Weights of a small GPT-style language model, trained from scratch on English Wikipedia.
Size: 12 layers, width 768, 6 heads of 128 (2 for keys and values), MLP 3072 squared ReLU, vocabulary 10049, 84.8M parameters.
Training: a variant of Adam for these matrices, 7135 steps.
Each number is 500 + 40 x the weight over its row's rms, rounded and kept within 0 to 999. Layers, rows and columns count from 0. Numbers have three digits each. The size before them is the row's rms in percent of the matrix's.

# layer 9 MLP down (transposed), 3072x768, rms 0.00893, rows 468-608, columns 432-479
099:477456508534544488525489534510474465508428509471550517449521459424467440504555486624498469447480556520532470476457473525454579536488382488547447
102:530471498519503543555485550507454543548495436526551479492428563450442406485478532464562531505574570577495461513414510467489448458472432573459430
096:556452466522522432445491497473505534515496457492515515483539453527460473439580521477462497532500501516533491484494554547503413472479487484452482
102:476501460479538402534481482549536413513558439502540481481477484532535432520512558432509477452473493484453548517475510469514471495503421449474498
092:454527539464495475448498484484509474531532538488517465452497473497536530502526452457521437512570572508478505531508437503419452442585528419510539
095:570478514513595459535503538475553483519394531454448528489525532471474510535429509524590486534476552544426512427505446498528466464570510516479516
110:484459492539425498479502470498541487521493499530426513538492424457523461491465501507474501595440486484529472493463520508549520562525529514447517
101:490451492479525600490520426489456545479565544494474503475532534486544516503517524443484562498571453486487495542509556495497452452431548527415489
101:544435498394525573462520466434478454485517531513489473452580526510484563488521527502500524475500448532463497486515517489496491412437428494507537
095:466456532514462502501519499453532475506546579492474440434549525536472556514520498522453459524567588493552483535488519447543464476499454483505514
100:482437500568463478557497419576542535440447459443504499545430499450500458454516550515466379464464422446512430425530495449541538478472448542479527
102:507511513475513536547513448473568600450482453405529507494517536540516470547541511507465491531508475509484467449501568461445453547509487511479535
096:560590454474494557538536507462571505398586494553460490474467513477535528521482423515480446546436487492555421465445432591478504475433453493540549
099:496472560548509511488530469406516444497557526524518516507394459514523476454572521540554522517495503463478553526468539538542500510490448528476504
096:480505483422460458508485473448501467551472565397490474460502501542543508493551465456472602479479504501563545606558479570537444530564537505486412
085:487422500539436504465449581467465549638512464486464519506507505512503496489524482502492494539579526500535548529632530481503529447580472486546466
102:469516490493531506452510521586448459454507479409567462502494485542541485508501498504477540443491572470484461434529482513531480491487538565516519
111:512497525455425480500545479520437509506486540536528511551517464494467512532497570509548483460412470540425440477536559503500516520521443522463486
093:499543573512449476569465517440507498493541467500531528509500538554544588403451507492508489476508497569502530472508456563478493433507504508461441
116:480414463498456549503555470483517566558553425528482505503458491608476509457529541557515557428506473446543524506568470502411536484508504548455503
095:452470455491596593448490494443481550453568521502453492543432511455575451547533481516506478494490448389505471553497502454459436520489475478433517
102:525467490594496486516472538463556521471462483494457510496487476470446525400485521524513549576467516491519563459538510516541434488441484584512554
106:445523500426495493493502542563561494521498513520499506461536494492529491502525499504458461442455487520531470492514546459542503493517493450548523
112:544498452498444552432508527506493506464571523523514490458484487538533465511557544515533511441537502502460504481465593516476465535538511532514455
103:519417503455572583472484517408513517482591561461505427506446528425499507478498483534533529438529516430421511470607466557498525459522482447505468
089:534428456480420521470561450525532471551520527516433495600493541568455473523535540570471504485514583509547501502511474506505571442461510500526524
077:506516503531511560493484514501515493457509511541482493530489495552501473482501462499512486499502474477474501480475487488502540484450519546491456
120:443474471470477520563506458496458478563515496499505462444516460523484471502521517505486578551479466512425523560471511516479480495548432462411559
097:543561476554496452467434528459399466570547579461553504480456494539486470549421507505476463493502580456527423507502405458485488558497504432558487
094:512523430493503534515479482489564517470473550487461570526497479580530427512499526458508573491490482446488544545522516498494515598545475497435524
109:450504497534480512522466523526437524466521452576511555418533514451471471455500489438541513469530568491503506472541527499451483476534496562509530
106:549557486499510531411439529587482467479522533497524482534432477494536493486518492452571531574477523477448497452518448530536513456454501473579456
100:451522468509458468581468490468481525567480545560510524484412498538461509510394518482481526508425452530544566565462561476528458528491439548525427
098:524502537516493539515467524524450496492480494571504486515550510518510488519543377529467499402475529508528472449472536532444617497494507516481475
089:533523521485527516511484476482486429473468535476439507505424493445494511491489444478472504540487492458513493465535455545521516526496579501498487
108:483542552472435471475511515479454502472516468518504514546401476548529518473541479527498414447490531481499509488467450485501553495520507423573544
112:482474519506558493525531504525561562541529512516478501457481478473495463512494484483503392466482448558520488482434535495561549479539477528504518
106:469473430493484510551480480476474483462521481503488476490539471486499542519511414474473554553501448470460441521501521497524480485525544498533468
108:467482487454457544545457498513454531523481501554560546494454470505493466563473504486486486425473490440507493553451447403451535539510499442500515
085:497477496493488517525461480497408510472455555534544474469472461509477481505504493512501510472488483484516501517473499485483510492523480534497534
104:463529501557526492490526449533533491505456566518567590448513467571519510449504497576516536527466550554495522487467494443482512501475457460504486
097:481415477491546484525486491582516446483520480473568550494576516522425441517514505483545496469452500465504458443518583467440461525542404498482462
102:516476489548473533496516575490509467495536560499525559472465533503470472508514463563503542456463583463472480438439510556420553531539477495469478
092:536511492502484530480552610531502519496555542486514494490500515463458427519447487609535501493426462435520472470451483503539501491384516521470503
106:448544558416545508474551476513536580479598492520523509519508492477568519550555395528536468469571446420566511472513498499537555509463560480579502
100:489490528559545478506462473483506465504478455530477501461487575553399482481426523553478473484429507534499565451527535511477544514506488464517486
104:426521500548462471451526512490529483483483563466524483502484467509512492536438507521495467500446458510544480480470478491513527531464565528505556
114:468466563606479540603568526507501508483561486562515511527523546436490487482547504535523586450547488532552500491462458559529498446490589481535516
099:478561525482516450536520468491515508458542484518551523502528491514485523555433444498573521489489458502527495480543485487590519548451394521472472
095:430514585507526472475537412468519499502496441481521522543454556503505507540492494497533422499496439432518453506449513484536458533527401512459513
104:460516544514512539490506544487568484486426424490515499494439479538474461484513415461508424521515417488391456504488479548445494509547475488455505
095:554454563493529480496451516503500496513458481527487464562428538579480447569545439475505474456519497411592496495568506528471540521598521530518460
107:552591488473535482534499478460511418532482467493497508484478540451466521483485555483476472543442506549566583471532589522533455455500468481472470
105:515500562507500473531503546472504475505507528550531519526502470608480495437521544448488452526475457495507474533400539442514467514556517486460449
104:480510486489542486446527478501497448434494438469480494551569589456454537516479468523484489542516510522475578493512530515473572484496533465521515
107:461491524511511555480505499450535506427482585479484468513507505514492490473532491558493568502501465514491499504452441483455519469434516544468530
100:487433435546553528593486467501498518521448515466552455465481452504562486494506502578558476477409527515458490478493488508549517509525446440535500
097:480483468536460435590485549498494488491556570493525553459540507594491488490486502534462504512429547478557467531476552503522498500505492511480539
096:481543437462582400523581555526449449417526515493514501580492470567445517512447413538494478548398532487486517417522536474531426552535465482491447
085:521511529525555492523526481497577509394497457497465523581524546499482527550544510453576443448487544476495481460512550477471557539585477542572474
104:546535434504520538519513543529574412497484490458473515507517539469530588520468480592514462447529467424504464454495499456496499548571530520456487
100:547525524480518499525470564483527539506485483538432477451520493564515431465481521433494462552513498504512487494527490508464508538489457524493498
094:452458523533547582548518464432489419466477465461421488483426506489551485554458474585498460516479498494461482508600512449523492521459548470442510
102:506457488495522454490503469508488416475479542487478492452504463511512581501507480506477544536489518533496554525515488513475558499479430517411513
108:478462481431426491529507572453449552516474527448527558462491523451507444548459474511477493505581475482594459504543399468534535527461574581494473
105:494506487539411526450511495487478494548455555521476495533540445517457450523545563479494483500545470467490484560528551461484452576572511501515538
105:441507535493427498500498444533538491487519467497498523539499495491532538472497466541485523528493542486511478464458462525504537490501479528531493
106:485524477469534478500489536496549491510567515502563472476475470484543411477483518478483532538418501458497482601523461472518499529451457501519435
107:533427426500495534455543533610467526534527506555532516533498542489578409536528532436546501498526483477462452524544540480521482499518491485501458
095:476529507511430454482565509563495513498475583467493493561520490506507516498504525536504479414417503506522503500566414527464474481389482466535430
095:465528481521508482482516523555486447399489441507453643471486502521493480493525506546565524392502498487541467484505487534514524522494536472466536
108:450529543508554502493470536440520415503489468482443475468470534518490462480439501533483475563437521472539467540518507496506522577515483572526442
108:581551458454475465386507521537437502513567496537443497469439548494477503476528514547527505504581527451512458517490517563451530467463498479535535
097:516537490460512458517484517465520513570481503499500442514505504450561488459457473467437540514505474472564550513531484460514535527555491514515458
097:482454473437534519495457476533550457489494518497485474570523492549526441514574483382542536498578464517537523523459518488477454547451533536468464
091:478573545526463430483488489562493526507469458496411499539575542477434513497535398471534503501458550558570511492471524457475544536471504482520441
106:442515518505513527546523517538534498510512445536517504459514514551443449474527500472451509510519504545445517529515522442530446459515521440499517
099:531442470482498524519520535528541525509477521531497532446496435531543489515507499565543501529552487531532483444510475461520461528500523436553475
098:469542563518488476514527547471529474532497549540460444543456512467562492499495499549488504462470453562532470511518471519405557469477514501490445
105:480416471508411522520511448521464476488565510472568549543427507531456446514502542495481523409428449442544427500483442535533548480539433522625476
104:483566510520532534499468447523440496484463366478439536442503470533523505447534534486526561477544475440406567503563513501541470470504533454485483
104:456506491354491511467497438461536477509479521569539455434536446466547493510562512563439442498411528484494477516584435419489486502477495443525536
104:527458502427580483466497617485507429607528479560509453466525492533460472501582542465464470551566451546485486502555462487479517554431497498495441
107:494453501424432551444524466522500502511500549475505499483522541491409554470464478491491515404499567537513558492474505486509555490498470473555493
099:519586538543492574536478494555552529510474443513534517529570420500463496504446492440433550516568591439430518487512532449495448466493481463469602
099:442549482580500535551496524496515504558454490508537536531509459547547581410529578364548510505451485479499564421553516527535495485546496575497476
091:496553508574582473603498516504569546429491470544505513475447465557477462497501473490510478519500435432466459483460501533510530495532432505452532
102:453505511484564463513518512485479477504448566572598488515437481475498409457515492551487443596479510512482511503534474561515491608488506494540543
103:481530498505486480533527579485561538481506531476497542455504491458482533523516524511467420454517541540485504556548526567477492464458487512506531
106:545437549429473524507509559557570502508433549554508499499507399497513583471543543465431547515535500516418521548498539535492495382441494499472413
101:536546460506514491515584598502500473510501477486424547501508522519466521442493574506532507537485460448546490531470506520461550445500459512509525
104:517545580559474463511519460450503508481511473522492442535489538544528539532519448578453526533438502557542400461510442507437515443539476474532504
103:477569548522534446480464538515534506568619494543549532523471469498562468533444477453509517588563535508450480438517564448511548472518478569440474
097:477468556531505510465514484563480520564472456558564498512587547531529516533498427444529496471466495520556563550484525533448530517517399524423513
090:455541457521526540548497518506463541429470485493601529519463480497545483474516480526510501543475566441558449496521544527502488462462467502544575
090:516462540488543459470456516523503496469449541561598539483475492503499478565495530445559514537572459595547515536458508517497433443491507483494484
090:477482512536554473517491537451516474476508488535460501482449495532515496463545515461505516518440450535417509459615492543544534588543457455436533
103:534445486528528497505500508523509473525493499572484490589547480498465513515541513468467494466544528527408415529406517473430553476467532483439532
092:610523513511604533491530488505499507509521541552509543462464504552535464558461446554513532507552508479527480459528517490552522465470534486490476
106:451437449551543552445399528471506432562483550517481485527483442553478465471559533510505474500547497558455515506499487492535461502538550464549467
096:528478520543533523555509489541490477577526500446474513518398470565489474435453475517533488543486461479487538504533530553542497546513450481422464
098:489444481508505540473450494467431485446515523538544475478585497559564388557501480483474527523502549540419522470499547556530513519533536511517514
090:497503493520537508533538438516518582551468482510506472470476557478488462555514512513492486479461458507545433496441482418501492484475487548546438
094:541467441393463532503497538570556519469464541453464461533481550605529563463462480548530528515488507464457510514524564513533504550549502508561392
109:526477548548558525488579573452510464539482539467463480535456493492529570530558523420541467474563483525505520438520480480577561536471583482467521
099:554457518498557481442587464534502485508451513490496471540486482533512563511589463505487493512460475496567456557457514517488531443508480489500549
102:473533506465515522446499516493462486464487531513521537562493516549530436472529519517478452452471522529511496492556491509536524525472500476576486
099:452442480527464456549441533491529528531557471484534565523483507486546498558454475550535518444514523526471392549470510540525481431495525542498500
102:538422462512561505499489550532530462577409569528501475415474509607475520527573502510568540513499524589542516481473489485536494429527508476500520
103:413491549492528510447439482526566539492515433509385507508420495507527526487473499497484577478499471519492505501518503509482440492512542553487472
106:483490520580516502474572486448527503492541554434547501639456465492463547566528477494476539528511484509505441528425532449513491487555552430557600
098:538486522490477583450469505504515535484510469506559479540459484450557507477538510526446474518567450528512539464551500488475484484520494493588558
112:464494482425477459436401534533523533537449407553520445538519540515541471462539491526479468506468487544517453547512472472489485482510480413505452
098:459510478557498515529455546471556431549559457592454498477522460572520507453459438532557607512475521551436510494580513510503537512533431526516524
090:463562491498504452482515538507489540552488485515498489523427537494516475514444501535512545521558516511571504477524494529478487570479512501524533
097:499444465496470492495482449433498522468501465548508504526500554563571511435541532470544469442456468508522497553488503438416533492573478508539547
097:503520569513444529511512481531570490485521479511467505501506532472549524503507487544524455402527474582509465526584513441542597510512468473472517
100:456558493493471449478546494446550475536521484507511457489457452502478495429536505471483530515494488535471538478503451477440669507511497425532474
096:494474463501480478525522563465530526472498519527502550497497444503529540488484558588544480471462506495468484504476498564523568502470451506475533
088:532484470459553502495552585493597553418551518502592491467566488498442524479544455499539493474473563503486500525505481528538480540503468498524521
103:499564459538535458470540530544593527429515523435454478475515489448506543431546484531455516534403493488510403513502536586456422521512490502594513
108:517485419555513464473525497440543530420497527490480479501457482460499453488470526497452485458500451513523520469465515525455440440476493519484541
102:449498480484533493476514491481509450520492495462471491528513508510553525497528506483508494535460483509499493445458567493446531567505459539505519
110:490502460452436456497529453513486486416564567470496441454528455443527439520512462483475453531443496449541473447450375489523617519554455523502495
108:509564480488470569495518529498444476435522488532523448472496502494503542507533498512497427462465447472545547536519519502524580528509464459529534
101:531476474496535505485436522551497495446499461498478522426518488462461515516502550449581527512531567547538456526489419490451467502536480521519515
098:495487478460457459567508499491457489543467525518517579495535507468488544521550485568547487428510494462506498500467455480503509499456531453498532
102:547456511503542493471504466574530525483506492587533510566474552422487473539507452541444489510522488470464490522494530497500480511439445560510502
094:547490497500530462582577467519500511466573470479503488442521472428521453526410450485450488569443509588477517465509489533561437521530522589480485
097:580514432543515486520447495584444499376508524427466507500489518515444513523432495492505495524519503576503476439535465471561527563454454571561557
098:500496480488456493476521487481394456537490446489471485361573495459550564469503549483420558516560503511505545472509445479546490522444572438455479
103:484460564511468491503549493450557449462563493559494544483546486461477509430523485464434413538498483478430476508383499559529433511563519562554473
090:498543482473544539487505511432551485521495468492477455465548493516548573494502530488517499500505496509468438534553504521534443434478524554438572
096:494507480508451509548493564379445513531528511495469473541510441588559494520429445557540568530477606510477511506531526575495426531519451500498441
095:404482503529495487557510501628520526564478515555521478556478461466510452506543558544536524491504541486539436515412503529438558500440499435435530
089:458514478495498453507519492504480539493412554460486508514527463489509479521492490505483408500522455535516459484468477516500508493542481510504509
107:442466500539557447409474489501458560479503493547461506531466497457479473475444570486490525515483512507482493449513523541493400509517570545484518
092:540481528560536489507477492476512523522468455459519546540504516539550455435541558478442471490496473575476481474548483468514528476495471530505526
103:533513525477494467527529505491484467518520476546503544544480525545525498475515540493526531496424479459549608521538559445539484539597481475443526
101:515504478542530441454540484582480510473428438592482464566445488535541442485546527467470519497486451447521436534492505496474511464501430504516519
101:539494451495494535521441479536519505523486576534493525529561494539489581474485505453522494458477552554540556491543466564506442438479514487527543
# layer 9 MLP up, 3072x768, rms 0.0176, rows 469-609, columns 432-479
105:552419480496518521410455498522421408539487527510499491480479502493488471477506465534520493466469501483483496539504532459515548517517486506458507
099:514461542594493496511547505506454484506475447518467508501582486502578531454469520497519460448478449514527493456475549384502457520499482505529555
103:549487553540493490505537522441575477485526469521515448538493487467519518511472562486492439549497490508500502492467484569522546466495452551517504
092:498491512557539508520509478479446453566527464478531563507496493474474529494459546546534504549475425419544455563502503460404494551504455476476493
098:569481520513487419496480536485542463514457493482511514589521461460516491495556558535520449576560487526520548475495484452472529437496492492514434
109:484561433488516501535487486439492559524515487528484485511491482521460483472517481484458524478511471535526503543499474484489588507471461498513393
100:493503552601498474529535539501521558459562449541494483520435544540435490560512580484557481463470502544560493459537458506513564533510505506427452
112:490466442506565464558481501534513527508475529569474480460453499508426470468459503480548491506524520497533431504470476570477539549480478586487487
100:534553521518482551495554504521515476514503510531449546496484586571466502519490451563489522491543585516543480453500475534561477493573489561567465
098:530540488483527495508496496494480485514499553512539552423512498479540450559430511458587449510504568524471554508479504424461478415500501499529538
095:552488501487437501500489441500484480533494536516543543514498406539395519498531479467537542493498558551534557566457480547476531505516477467524517
096:444468545472528518485483525450499536528523449507554477528524437504523511538483500482522484488533516551466537461476436536570539485477492481476546
101:554514515459503491547455459533440476529517447457460504466525471511479504539541544480402512528545497477488534561507513483548477493535457480527468
095:515493499492514480525514474445573598503516525552530487596499527480463459522464472510507456499515436465519548510493546461530534501508516505460549
085:470485497514537534475533446490453527544420469476496406487474464478446490481516534453575487406470539457501476555567490429506556499546539482529548
096:470523445540507486592503524452537434498504469563485510498466492503466457555530472411471528570551461555512510462417472496525526492514521565426512
111:447540550544445556497509577502477498524518561549537446508548508569476515552451528538440480605566485550530485516509522438500525529487449413473422
084:569525460491439495470495412487507504532490531435576520488552471497520556491496498555463512533523460439472474546427559457509433484533439522489539
113:531548519539532582533537505531506538487556531568495512472549515605475521589516510453530532562494515456466518479535452520460519533557467469451485
098:519511501623519543451528513517490514498503469479489563489515517484496454531496521506523452540492416470497454476497573497483533466486477482495512
101:530549464500524487520458475459512513454478436534511485422492522510486562482446484521574428495475496638532594438520591449478481565531488510467457
104:486518538511495557457459500491509454501493462539529531580512477520497500570467529495648519530492533583505511538540463543508503506510357471486386
111:520559512577502505564553542536447534527448499533409503485591530553528542461422545479573569417496467576527446458432492489521486554519500582429453
098:524519459434566494501529502506534581516390515526546532492426507510469460478475493514507501528493464500498537572483582500554493491534445563541481
099:514508518528448557535494504520497538549500541465458604464573490483442404562498546429560472504519534462520532471519495482450524470495431483449518
085:497453464531481552527509540507520463497479559463546479516563512502460503493520428490546490552515484421471492499465479482444555537493508511418489
121:590564586465537491551497467414573565578571520577477462534520469507523437442460533367513441523502475436488528546476391536542494538520544504536507
096:517540443441502507549578492473489536421574486461451466581488599536461465521476455518521420490488512488571485496458526561516510547499491457486465
104:534487506469515580526557527471495573425426463489470447514486457495537477484434569439488500535504495557516577508501505494466454563463472545468468
106:526486511545512503513555508497440562424477507507526575504439493474485465473504497501533543485501604561579542447426458505508563559531434490485443
105:460471580590491478488497542533542565532450523455567532509555562473515506504499435533531473495602484484581510550470540506533482430505496520519449
103:592473510467517562501513598497467555437538443587522466396463560489552526491532508472516533473516546454514491478532498523471534532460463557483514
092:441508439442485479482487535435442521564511506469521444475504561452449493523457540509484488454572505473530528467536441433492490464477450566513507
094:512541452583498402517528534524485475465452493522484550532472598482471575505510568552574469413524491447495568475473542579438535467494449450470527
107:536532504483542524514522509538541555549469478494522465585515492515458517478442494538530485534513499530504503461482595515474540557477453520423469
110:544565520479464508542569466484553452510483519525493557524507516445466499496509496552600531514501470470495485448482554492471535500473492491533507
103:508520544540520535603538448489509554496545502525522531500568488498482463577493545466485454456521462521465402449502449521511513524478493523482454
100:455426480471500491496506516483490438502551473479522515544536494538479467459497501500506438558472533570575478504504510422515474473583477437447515
087:546490471478467497491458476523538477463584580534541484518518467450438520494516561581562460433481491480573546483536472493404561500544500554561486
095:552517517502582475520494540470484556508512447530581469530472446497523486493480530454499526497471482556498522482631469454472486444490504453403431
097:437509436473489410553535479452618554471493456518498474517499478453480500426531474541475512447527543525504433478488463522577475468492481483499510
104:476508469474505452482481511526502555582487505468507453507475484443523483472458483537502523542407510519469455516518485432514450526492458537479549
091:397482482504525514495557479449579542456488474442475460474519505464539439512562526501478458464476493464525497499538455486534428512438527416534536
104:607518493494469483523531520404523460452474477405460520491524471484525519470530473537543464481439534541504529412550534495452441584531524619496497
096:447492435488495473559486506397483462535463563518505499504487516518489549525533506517486542513456424489561467472473469505549470479464464572457521
100:520541519564519529507511515544503492572450429485532480515491510563503525516542518555492513543535548495526595432495448467521456512506463511517471
104:447499477554501474538510547501499522488455514538542520500487477556459537551474491530509508518553488494542441493472496559473478490522491539457479
097:488520517490538563469527487557541529471534502528520462509500465487472542460539496474521532504587515516546422448479553552504601419527478482499552
085:536484489439497522517532597558471538527526572531465588445559451499427488482571456439580568526561478531544500497466479507503489490519539462516535
106:461558527516547533500450509514525453473450481491471507482603561478481466509454538560487475475492461539484471535427538483515455457460522443490520
095:510522489519439535509494473489567539506578431466484495571518523546464462518492487490423486473491492449565517503560514530518494438482472538461516
108:539535434471479478526465442479499474501506482475496497471444492442565518499540545531484535494587605513483434527577525503523507532452460603506513
104:497529431442460540477446468493548449475558523485602569488549505543460538413514506486620488465455478555441467526498555485517470461429530490541468
103:565498510490513498541509517458528539532515509495488429542504515435466489526522494554528421528481557533498461530477454489448531466522564484479521
100:482478422523472598535525476451527515540558516458460486515478552490488450483498582498501461504457447469464516500533505513524490534522469506516455
101:556531427506482505458473501566549563441527521437468523485480518568565483498544493503471435516595532529550468497550545392482573466472473542508584
094:529536484438484495439499507496481484545443541542511567543560490565524579555530487470435506525519438457520586597583474454537501440533489455525450
097:474462482517509474523460451491500474514460453452605467493501514528515483514465624584540477524482478484533501567527442537495528513505455477533442
082:522527513511533583441571565433497499488449554442546510467495466500439522467494479498500464494550447527518567560504438559563487449499532507456543
103:566428587446585459514518552483503519526511506586514464454523509576496462556441484511484491460522506517545489489522448535503490483586503530516451
102:485486498522475426518441545470495475488517516406541524531533486522487510503538486485549549418508473443468425416534525502497489501516467497499487
090:486532507503493507489524441477424516494475513414452482547473507462466548512497471467576430489470483513495527457540498533545411522483588465590526
103:541527467483485472427548505526524489487479547495485491507507524502509472547510472534553451480580534448572508473476496512543470527509500546513461
105:500543533551535496525553519429522504475468473450581518559454486512492415570464520521527470415465491479514444435482506577500522455531494452462479
109:514520511434528530540479577504511476489499519517447518548471565603545481521520547486560525573474490526530442556477467568510491584535399430410510
105:554516466501558499559509478371484500475582531558469559511490500544517364533571499499470515481549525523458507525556569486458514500537496502515431
103:587509489449474452433529566530474556569603512517483507528522500523441466564531504552455417491548515487511535498493545435522533456452514490497466
105:501473477473532536424523482534475492479508482521509525586501563518458549456497447506486449536514509571517523532472575513434448501507535561515464
098:531441445505532504446520464452522499492555505427502451502520525454502530442520479528518488483502486526536479548475463518483522518462461490511546
095:462494439481489537478446548496472487531482506464456483513502447558557566454488470447480480553520494519470466502507421470561596551477521511569474
109:554491529517474452524544507482511491494563537482415451517558556429407542539469469501506484442511463473551575553499513527492529486542533501467477
100:486478517520469417493514522500490470518458495535442459518564531532538505526486597483440497452506498590480554460575532569543486531625498518549543
090:480606463533554471530564566476526435517496471494495551485491516530491509515492540515503545564485512492547506529463484527481400519511458485448428
096:466546481490553478489523517513516513492513486521490494539549545553513466507473517553534493543511492467590492549478532463497494540521489460511460
097:547507496502520474507612476529455453498550536519455513504490464546558536481502512502496544525528509518529487481514490537512458454494495470493555
104:513501520487555553480482471482541493495508515574552483480450434518499484445523479517499428500490480541549493449451471524446507484526480500455456
105:446442545516462468546458555506555440496543487489455562478542541523469553483500543533531493467492501470500505516502511537485545535490464523502554
095:466483511550543467483550428473461496471574517517516550477500453518462456519529519431534490473469460490527444504490478489530532509526485495488507
093:526549478531528575523512549515447481588520485567456497482465512525472482533521414470527510545488518476511463570486479425485540548493520525471477
105:548565508502565443465419496452480487565447411521559514480490455502461470521540547477536491558448412447470531595529455485486514512548439466487503
113:504596511500453499464543427508505454508568395444472476515512467530458455498473514523556523498595444540505526526520572497485485488521471517432526
102:501499474572492510472493503502479466454491475522513446569583534440448556525470482509514457497454515457542524544514410542483531556480537550494474
101:468528445497513560550526492470573524510477474489398547558443435501468542523470520519490523474489470585518511382514511498525484458494493512442484
103:376532496509508478434503481509479469511495495469559517547520467548592483473459468469543490496478463419527454518454483542498539528530487509443465
099:531499453419513504501472530534525441461520503432489514432491486535428564442506530511496454431502443463472499499499528558459456485565439521479516
090:568455510429455492450530493501510563570425454505469518449485500513541404517524482451492525450520546460503479492565494483582505481559485453576518
102:503517447492552530538433410504499511475537450529408571492510457549485503484495526514567512600472503523476486566489521480426479500516505449438488
107:513476498578583478495481568469585495608507489538532523534545461505476513482519500424610513578506559497482497530451552502485487504492395442462502
105:504483529523476442515463462493595490609537488503558546510554562523522468544509510535606452518469469457471491506433508455550517530530448487485476
096:498483468525485484450491553517499421488438561470482570513593556512517522472510468513546541506450460535649538535506521491503512545558515495501472
098:498485465477514438489512419489505476492471488505512557476438426501449486500482520515491367512476503498451551503536496485453535442487453442510465
108:505513493518457450470471555554539489490506568520542556520569565459521504475469486543448508474491499489497510433527495469467477507521566534553430
101:492436457405508563460529596470529597491502509494506540482490496463489564583520479498473501554520464446504563457467423555426508499490472521478479
096:523537498466435528474564429538519602552543514469455532459512527489497416499503491481450448487475496547530418423572539450563551543485442383485523
097:503450419431493469481474433467474514539447478455464483487557456540447497477418532457486484563524520520464534492529412485516479562551489502528521
095:418553462480449473516488578494500530443452578534531513517475541478468503511474487458503495442503537546466536573485526458478476489539515457510509
105:538533493531544494498505496463433530528446453533512579471497471461495545558452451426442479481453474535483571512543485521558582508565483447490529
099:483549496569489563561480509482537555537496529509474508494526507476492477503581511515544558546504528496503448493589518494533491479497447487473454
098:523500519525487413475522516452462604595472502486425401465481449531442416489472505446525488460554531483532527483563446418487527519529469449500481
097:548550514463589463505507517433476390447569445488550502516471472522474513440470578498448497454526488528452483465491450460450455501522509494563507
100:502473523529539468552513425443569495510470489497532584519494494460468495541482471529525439538498471444533478525479583565530574505494439529498434
097:431475462518503502491586472510497551548518454476495504559622454504530504469482488512437478466500419434541559517463571512474511438499465497485486
088:454482453523398432482410501504481408448504540542489490497463505473482491503501466481454477494449562491532502558459517530477520513484458515561480
103:463470474567526517493608465512504550508622488486466559558513545508565542488470546550495479464494553570519541536555513517492455508486496516466502
096:505495518519466503535465480507555517585551459514466598456474475556520483476468595426496522456500457479436519446483496522561422525516501536483415
100:535526473528533459466422560470452574542539486473532584510462492489505438552496549501523422469518530505499529471531446500496529505481499509522475
098:475485593475522525482536496425492478529541575574471506527414558515494488498428509505540472491509511506515554506427531466519492531511551509484552
101:523556441533513565581456499494592548483505461425484501529477518512505482501545469472523491565487438509470507507472527478467508521545483442558482
093:507455484498531522562568542489497528567463480548507523473486468543502515602475462488516495527478489517545484535514524486547525468526403545455491
104:516451477481575556460457454459482491484503492413464435523500492518487400522450402442481535423516484434472574475586535561460470508559453489508492
105:449522508537465484548444469478478437531491516469533542533502495554447486519499530461506526560513531504453471412467542506524485465478469544429446
109:470569447483551425448490447471536522508545474514515444553472530469537531486510537430541467510504520538499515478461524509454578478519550576518501
091:557482508549465457491552539534485508467482481457466510471499453508461550489549531507412534480529497495444427482456545550503488531538532527480474
091:510532479454539487492554511499518463549601543511534494482487492581545540503555514528495418516539537488519419585453506562507452469522483484507441
092:507494479478476532459551471461512458495532507465461422460524449437566449475449483469556536522572435434539497462467583470539487565475503514510483
103:472406499527502519498471514505533561503455531498501547468541505524475573522522508461441489580450414470471532451476464518493529494448481530441520
096:522546497494509547500469526507525561483578494428495460511597478551426492551446434493499511486537470532539482510446524556463513459518499451397498
102:459458423499460439399457518490490472546572493474475512588468539430496487560489562534460509467496404519520521515557554498472465528482481474529456
090:494491444536512440485447450504458541539529573437508442529504491524517523468507527555588452547500453587574478501466524470451498510512450442489455
108:482476543476529486586520489449500553580471505468486471541498516463512572511475489504493414429561505480522492507509456478454575469537565475438539
103:452537507588544460455503542482496459473519549571489464545455522609486510537504503500482450535490476534570494463467511537493464506460547435429489
101:511416479500477464503527543535491546481561488516455519405543520497531478540529560533471509498478430484530501502530484497519527425473436538488513
098:483499539494463493539552620521523571522478510512575489453492489473537558501431444496510499483619523521525478505546577512551497547588524522463558
107:553489525617423520457471444481539487547456465487518471519461499531486492429574608411501513495523462481454496501492477537453557479595431490478443
098:554539475494508515450448425497555549537564470414485562518511476430472500418525492514477533485435520531521583493493544459501474513501443468540524
097:494468516502530473469521473429504525478561503505532464483460518488524542482500525513540518531537521436468491530450576531519431578510520543515519
103:484453474524467453608519453510511514475528481495535567504494554491489443535536523489529428476461454452512538519505400458482418518452437476531590
099:395464473520509484532518409456522527501452520511522524477593512442539486575475496523454536470496500480477455540431543444482498570490469443520474
097:454569470481542486532536560477513485521523482491491454475537501569465431530451483521487486500517495526489498494454485443511483510502513482542515
103:466483502475535443420491429538483493510547554510588481519432509513490494468563532501609512467471507457500454477431459552500438532506503415459460
105:487390488532457537536512512397456546487504529532444497523486455515472570496527476484565613539473410484541532481462479501476471487487472543417462
095:563490504512531572538462472493452531483522518566527524497434529487404455478550483532490516443566497503504458462541461577539511487495504516525536
104:499485498488467489519510523457515508471559445516492521543576504541517475520497530495444485499514515564478473525466503523483465531526557458524570
100:563468543393500569481515594406456513537507488531455501559521499459522490571508479534461415547499501560484475469571512447499498519461472518490512
089:499447509487492584515542469503551509554550528517461501528561525487456425493448545486557415466503556477498504482535511523488540439569520554479505
105:525548519585479506509518480542471506497551443474546459456442515467509579487414535580525486498528536536586505464567585468548564487629495465493523
087:437565454517477540516526525513438512504451601540514498468465521499484473485502531524514537478568474519484494523501482434591590466477546478505490
104:496462535489584420540538457486589453514545507507422471530513399495499451515527493514469506528510554567527546482496446443508511508541476500471464
105:459413485574500474557571533531483533531511549529468524522514498523473535509588451523435473513478582519543484517490449515475532444482469522445534
107:557490483527511553521554521506542533456475488483414506462480456491564541504605544555596487500507459451459523487508484477543520507542540451444471
101:474484477488553472517525469515570450546511486536516524497503538557390497524443472505477487509482561482486540536485538427475505493512544458564542